config = dict(
    num_hidden_layers=9,
    hidden_size=512,
    num_attention_heads=8,
    num_key_value_heads=8,
    head_dim=64,
    intermediate_size=4096,
    vocab_size=32768,
    hidden_act='tanh_gelu',
    norm='layernorm',
    norm_place='pre',
    norm_eps=1e-05,
    positions='learned',
    qk_norm=True,
    attn_scale=0.125,
    bias='qkv',
    tie_word_embeddings=True,
    parallel_block=False,
    init='normal',
    init_std_qkv=0.0168,
    init_std_o=0.00395,
    init_std_up=0.0168,
    init_std_down=0.00395,
    optimizer='soap_variant',
    learning_rate=0.00701,
    beta1=0.95,
    beta2=0.98,
    weight_decay=0.043,
    lr_head=0.00473,
    warmup_steps=60,
    schedule='wsd',
    decay_fraction=1.0,
    decay_shape='linear',
    final_lr_fraction=0.0,
    batch_tokens=131072,
    max_seq_len=2048,
    doc_mask=True,
    z_loss=1e-05,
    train_tokens=511700000,
    max_steps=3904,
    dataset='wikipedia_en',
)
Each number is 200 + 20 x the weight over the matrix's rms, rounded and kept within 0 to 999. Layers, rows and columns count from 0.

# layer 5 MLP down, 512x4096, rms 0.182, rows 105-130, columns 1536-1663
198,191,209,215,190,173,245,179,191,167,202,171,210,207,211,201,161,191,185,221,206,207,182,176,197,197,205,230,211,222,185,211,218,247,188,188,194,188,197,205,186,193,181,167,174,200,176,211,203,187,191,182,165,218,228,182,198,183,192,227,180,167,193,138,203,196,219,216,213,180,207,213,170,172,208,203,205,218,201,193,204,145,223,194,207,209,221,195,186,157,173,174,151,210,205,190,180,184,164,203,216,191,164,238,197,195,231,216,181,197,226,236,183,198,196,195,188,187,181,212,197,194,182,212,204,213,181,190
207,206,231,184,185,187,190,186,223,176,194,183,188,215,198,158,224,196,175,170,199,212,190,208,174,177,210,211,229,207,197,226,189,220,202,176,238,213,251,177,187,229,216,187,229,230,212,195,161,243,193,208,205,194,199,200,194,217,173,209,215,170,227,233,213,226,172,181,243,218,218,190,195,181,177,214,186,222,201,241,222,203,181,175,181,198,200,215,205,208,223,221,192,207,226,198,159,190,236,216,183,189,181,213,210,211,198,187,212,177,183,222,218,228,208,178,222,213,221,196,206,184,182,198,189,217,162,195
193,215,182,192,205,234,200,189,197,175,201,201,185,193,182,196,176,226,161,201,185,222,195,219,177,237,228,205,204,207,204,188,176,189,190,205,212,197,171,186,168,224,198,212,213,184,199,223,196,197,207,216,185,232,184,221,209,202,194,212,184,171,207,162,157,227,231,184,198,221,210,196,207,192,212,217,201,211,199,256,172,222,225,214,207,170,196,194,210,222,193,173,212,223,213,185,215,225,180,186,201,219,193,180,196,202,219,198,178,223,188,208,189,133,213,180,197,198,199,176,216,167,215,180,235,181,201,191
193,187,207,193,211,206,181,220,196,179,252,178,210,214,205,184,170,227,213,166,213,253,215,203,193,210,221,180,181,208,194,191,203,230,201,206,223,218,198,205,192,217,188,164,162,178,202,173,194,186,219,211,178,214,213,202,191,202,209,213,204,214,186,183,182,205,222,209,188,207,201,201,179,185,221,192,231,177,222,187,202,234,221,145,258,231,233,199,208,206,237,198,206,222,185,252,225,194,200,197,176,189,211,196,207,173,226,198,203,152,195,206,210,184,187,179,211,185,214,212,165,192,183,198,201,194,191,201
170,235,168,228,198,187,248,243,187,195,188,198,249,225,208,180,234,204,178,211,208,185,230,190,175,235,159,205,161,215,163,200,187,217,179,207,176,201,165,177,228,183,225,164,189,197,215,178,206,217,187,183,219,196,197,236,197,167,194,224,210,201,200,161,212,187,170,226,221,166,181,203,201,192,206,186,216,201,208,223,220,206,182,205,199,175,189,209,223,226,180,179,198,212,182,122,189,149,175,223,224,210,154,218,234,226,239,203,212,214,197,181,184,225,197,187,210,224,210,201,225,173,227,211,184,191,191,162
188,176,196,220,181,230,208,221,229,219,162,220,219,198,217,219,208,222,184,191,187,198,189,219,224,180,216,217,215,158,158,174,215,213,209,188,201,195,224,193,181,224,196,173,184,181,209,176,184,185,183,255,200,214,215,197,180,182,181,197,202,167,203,185,197,184,186,193,218,242,192,240,229,239,194,199,187,181,164,167,203,163,197,186,208,206,214,215,210,189,203,202,153,186,211,179,252,177,192,189,226,196,213,182,215,212,150,158,223,161,196,185,208,172,226,156,197,214,203,226,183,201,209,188,213,200,191,185
181,193,221,221,169,204,195,222,180,208,190,214,185,189,184,134,192,196,184,218,168,220,192,191,196,200,229,212,234,183,176,198,231,204,178,236,223,212,236,204,198,201,167,219,221,164,206,195,192,219,193,201,221,195,219,173,199,195,214,223,173,197,201,194,222,192,209,202,199,221,189,213,182,173,221,181,194,180,208,214,184,165,205,206,209,202,193,210,158,182,206,194,201,192,209,194,210,198,176,188,202,201,176,177,181,201,194,208,175,201,192,206,203,204,205,188,206,189,213,164,195,217,230,210,232,217,179,212
191,190,214,214,202,159,147,225,188,217,204,236,196,186,220,192,221,216,228,174,211,217,228,181,200,187,162,181,191,203,180,192,237,207,201,206,176,186,190,216,209,206,236,203,190,214,196,174,155,191,227,190,199,183,216,194,196,234,226,213,216,192,207,195,192,190,194,202,208,227,202,235,194,198,186,208,225,182,200,205,189,204,227,195,189,232,190,228,214,188,211,218,185,208,226,156,205,195,198,188,181,207,197,210,219,196,211,217,191,156,198,153,206,181,204,200,224,196,198,186,188,202,204,234,225,216,205,190
222,216,206,230,241,222,228,201,178,199,178,205,167,225,183,201,186,182,156,178,191,218,202,187,203,194,205,214,189,214,202,246,164,237,187,181,186,190,204,195,211,198,220,215,205,204,215,173,210,175,185,172,202,204,192,176,191,157,180,203,204,174,193,217,221,213,210,200,201,230,145,207,206,204,228,215,204,209,182,202,188,202,216,199,171,212,202,195,205,183,218,181,227,179,206,141,197,211,186,197,203,221,219,206,200,198,186,210,243,215,195,200,205,178,222,229,219,210,209,204,213,213,199,221,199,204,184,157
226,176,182,238,203,171,167,209,201,207,184,203,215,191,189,192,180,190,180,159,238,226,198,178,211,216,233,176,218,202,229,203,213,212,211,194,194,218,234,177,188,202,201,197,203,188,175,208,197,200,222,220,226,191,167,186,189,227,186,172,208,198,210,207,173,208,181,195,230,215,141,215,209,237,185,212,183,172,179,192,189,217,175,198,179,203,223,188,205,228,205,221,184,203,209,194,227,213,216,172,180,189,189,189,220,210,220,196,169,227,168,200,170,192,236,211,214,172,184,200,218,222,189,218,203,226,203,168
195,171,162,201,204,229,168,177,204,190,204,179,192,165,215,237,233,196,194,193,193,205,179,186,212,203,187,171,186,220,211,207,190,224,214,201,207,222,245,188,219,193,184,251,224,205,195,155,195,211,197,186,202,212,183,199,203,173,227,168,186,213,192,202,217,172,225,201,221,210,203,215,183,223,205,223,203,178,168,214,167,209,184,160,240,185,170,194,220,163,211,197,199,190,200,185,190,196,202,189,224,185,192,229,244,198,186,196,206,209,201,210,216,208,205,233,205,197,200,236,171,186,199,201,202,201,190,222
204,231,184,209,196,176,191,187,230,188,218,160,181,186,215,179,181,205,228,207,206,203,230,232,218,199,198,227,208,203,197,207,165,207,217,218,190,191,203,220,208,197,218,207,223,177,211,197,219,226,189,203,172,201,177,207,196,216,231,247,191,179,165,214,201,191,187,215,197,197,199,230,199,175,196,150,166,168,223,163,224,223,178,190,231,229,168,182,207,133,167,178,171,210,208,227,221,248,198,204,187,202,197,215,186,203,175,195,180,235,188,224,218,241,197,190,218,233,189,180,162,178,211,177,196,200,204,146
172,170,212,204,199,190,201,176,175,217,199,202,186,212,213,170,182,173,231,216,179,188,180,206,171,176,154,180,219,191,196,226,224,177,219,223,213,220,184,203,193,203,208,198,207,192,201,206,205,215,246,202,211,172,173,221,198,176,218,224,218,195,165,168,249,218,218,191,184,207,192,195,180,212,201,194,181,173,187,227,154,210,199,187,176,221,196,216,190,232,213,209,167,214,204,184,177,183,212,179,235,185,210,198,206,182,192,224,212,200,244,201,191,196,192,204,165,222,228,195,197,178,233,210,200,192,197,176
211,186,230,197,243,187,200,195,210,160,151,207,256,207,205,203,172,244,194,238,210,193,180,181,179,239,179,185,250,191,195,186,189,217,166,253,227,193,192,187,163,224,200,162,196,206,221,222,198,213,206,211,221,169,225,212,204,218,207,197,197,230,212,207,194,216,211,184,182,148,182,240,236,196,186,219,160,221,242,223,153,193,212,207,203,176,210,218,204,185,229,203,187,169,232,183,191,197,185,184,207,210,179,207,201,195,221,204,211,188,178,226,223,233,187,170,218,214,206,182,215,210,206,193,183,190,180,178
176,188,236,171,240,226,178,222,192,199,167,188,212,204,196,185,215,195,206,204,221,188,175,207,222,200,192,173,216,203,203,200,235,223,187,174,201,202,204,187,171,164,163,210,219,193,200,213,168,239,197,187,206,199,198,225,182,199,198,188,184,200,189,200,186,203,215,201,202,198,214,199,244,208,198,185,198,227,207,219,152,181,168,158,229,209,189,209,226,162,197,206,226,187,216,215,191,148,180,177,206,197,167,195,198,194,173,200,184,247,191,178,213,195,195,164,184,202,213,192,204,160,208,210,219,214,216,218
204,165,205,213,216,181,200,189,203,172,182,176,186,231,217,210,184,220,175,205,187,183,214,192,252,222,195,199,184,186,227,209,212,207,216,198,188,189,249,178,159,187,221,145,168,197,233,158,243,216,188,193,219,213,190,221,197,194,200,201,164,189,194,199,195,187,204,197,209,186,198,179,212,203,207,215,212,199,159,153,255,196,203,200,195,198,211,173,207,223,197,173,188,228,188,177,161,227,207,177,200,175,245,201,197,223,213,192,179,223,200,215,227,198,181,206,226,201,182,211,188,216,173,208,185,189,207,167
238,213,225,220,236,189,188,197,218,242,237,203,226,200,214,210,189,178,204,185,160,182,223,190,191,205,181,189,178,212,222,214,169,211,191,169,197,223,184,163,212,180,207,170,206,221,227,222,168,197,180,194,188,209,203,227,211,196,203,211,197,214,203,214,192,186,185,218,213,181,220,208,186,149,212,223,222,216,208,188,202,249,204,216,183,201,186,225,204,233,195,233,209,191,180,163,207,232,219,180,193,183,230,178,186,205,190,191,205,196,200,249,227,156,162,211,209,231,180,204,217,200,169,179,201,233,199,199
204,210,203,203,201,175,180,232,169,219,195,188,228,201,226,187,168,180,188,171,191,177,179,200,219,242,199,255,185,189,213,149,243,215,198,231,207,216,215,191,183,195,199,214,220,175,198,156,197,233,190,190,193,185,164,203,213,223,170,190,196,177,215,220,176,173,204,194,202,234,201,209,203,199,158,214,175,214,197,179,209,216,180,189,211,229,188,212,200,198,187,207,189,205,207,226,194,203,214,206,192,208,230,166,210,178,221,234,183,199,189,190,226,201,212,196,189,163,188,199,211,193,208,212,174,214,171,224
185,191,208,188,214,205,198,217,209,190,187,185,226,179,165,198,217,212,192,197,206,170,216,199,154,232,179,188,225,165,197,176,190,199,166,187,217,188,203,182,134,177,176,182,237,177,218,233,189,228,197,156,172,209,210,207,213,204,212,209,215,183,161,218,148,230,217,221,196,231,199,150,184,196,194,196,172,216,194,173,229,203,215,188,200,181,189,189,184,214,192,174,179,178,226,199,225,270,226,220,189,222,198,178,212,203,190,221,208,215,220,192,167,206,221,202,161,204,214,166,199,201,187,157,191,214,233,217
220,250,166,195,263,233,200,209,153,205,190,226,195,167,179,174,192,190,217,206,215,190,201,174,215,171,183,194,195,164,203,205,208,219,183,177,188,220,185,216,204,178,181,216,191,228,200,194,206,226,195,201,221,226,204,198,182,234,216,203,212,185,184,230,222,208,217,208,197,212,201,178,180,192,216,182,197,161,170,205,184,232,179,240,190,227,209,207,236,206,191,206,212,177,176,186,192,170,183,208,195,217,193,229,198,154,152,196,172,196,197,203,177,174,197,173,208,159,193,216,198,208,205,214,242,206,204,185
200,198,202,214,230,211,198,218,185,205,177,208,206,166,189,210,189,197,179,171,193,212,196,210,171,204,202,196,208,205,184,212,161,210,194,172,145,200,199,214,192,184,210,194,206,188,214,181,234,237,217,174,217,223,233,211,193,199,211,200,216,158,203,178,223,203,222,214,195,205,175,187,207,207,201,179,192,233,208,223,196,198,195,185,193,197,184,200,219,178,223,168,180,150,190,185,198,165,199,213,181,202,189,206,214,218,189,231,209,184,213,192,184,175,208,201,211,204,174,179,187,185,222,171,208,179,185,230
234,175,184,209,179,213,201,189,176,209,186,209,195,226,178,203,161,185,193,204,209,209,207,209,182,178,200,222,163,212,166,226,195,183,198,222,192,205,211,205,222,193,180,249,199,195,223,189,214,189,213,215,171,194,195,179,184,226,179,215,163,192,209,187,219,207,179,188,227,167,188,182,194,209,212,201,203,210,194,171,197,213,186,194,220,198,195,203,177,213,183,173,209,200,176,209,193,192,217,158,195,217,177,197,192,176,169,182,187,215,191,185,194,172,161,213,187,166,200,165,217,196,203,219,231,216,232,197
172,239,227,165,198,137,185,198,188,182,187,210,186,226,233,187,177,186,187,208,173,188,215,203,192,168,202,222,212,207,203,185,220,174,237,239,194,210,185,158,213,200,174,179,219,192,212,196,191,199,225,198,228,211,189,192,199,186,226,194,204,210,173,198,184,166,192,191,208,190,179,212,191,214,217,241,218,197,198,211,172,215,175,210,175,208,236,218,224,189,234,184,185,224,181,188,210,208,176,226,215,192,165,228,181,190,227,205,209,247,189,192,223,193,174,206,215,220,204,218,202,201,184,202,168,202,226,200
186,206,206,189,209,176,222,153,183,193,188,191,192,209,193,184,203,204,208,175,213,194,176,218,193,191,214,190,204,202,173,227,186,202,215,195,189,219,197,210,215,205,188,194,193,207,174,199,200,195,216,211,202,169,208,180,206,172,218,201,193,184,206,209,220,169,198,178,173,217,231,195,175,216,154,189,206,195,186,207,181,201,211,214,196,202,200,206,203,226,218,215,222,190,229,201,193,206,226,195,185,212,229,227,188,224,242,196,163,185,179,210,189,224,184,218,209,200,218,174,238,236,224,195,204,200,199,220
196,205,187,209,199,203,194,212,192,224,177,204,202,162,190,234,202,202,210,219,206,182,182,227,226,221,189,228,186,226,224,197,187,179,171,223,179,237,163,193,184,193,193,246,192,212,187,208,189,203,185,196,163,223,223,194,193,223,193,182,186,211,211,197,195,218,185,183,221,220,201,190,181,192,202,217,178,203,194,202,182,233,212,220,209,167,193,183,217,212,210,194,227,193,185,211,190,195,192,213,204,222,187,199,183,193,194,205,178,225,195,253,225,198,181,208,207,191,206,184,215,251,216,188,207,221,209,172
193,184,205,244,206,223,220,239,198,208,192,158,169,217,201,208,204,208,226,176,212,230,212,195,216,204,189,188,199,201,231,209,212,247,208,203,234,189,227,203,232,210,224,225,187,195,191,231,197,214,228,157,198,198,217,182,210,196,228,183,175,186,210,208,179,193,234,193,185,221,196,169,193,234,181,204,158,171,216,209,253,208,211,198,172,183,212,206,194,215,198,209,198,183,218,195,215,228,207,177,178,168,185,182,209,223,169,176,193,223,193,231,209,174,168,204,172,176,183,204,201,178,230,182,213,229,206,173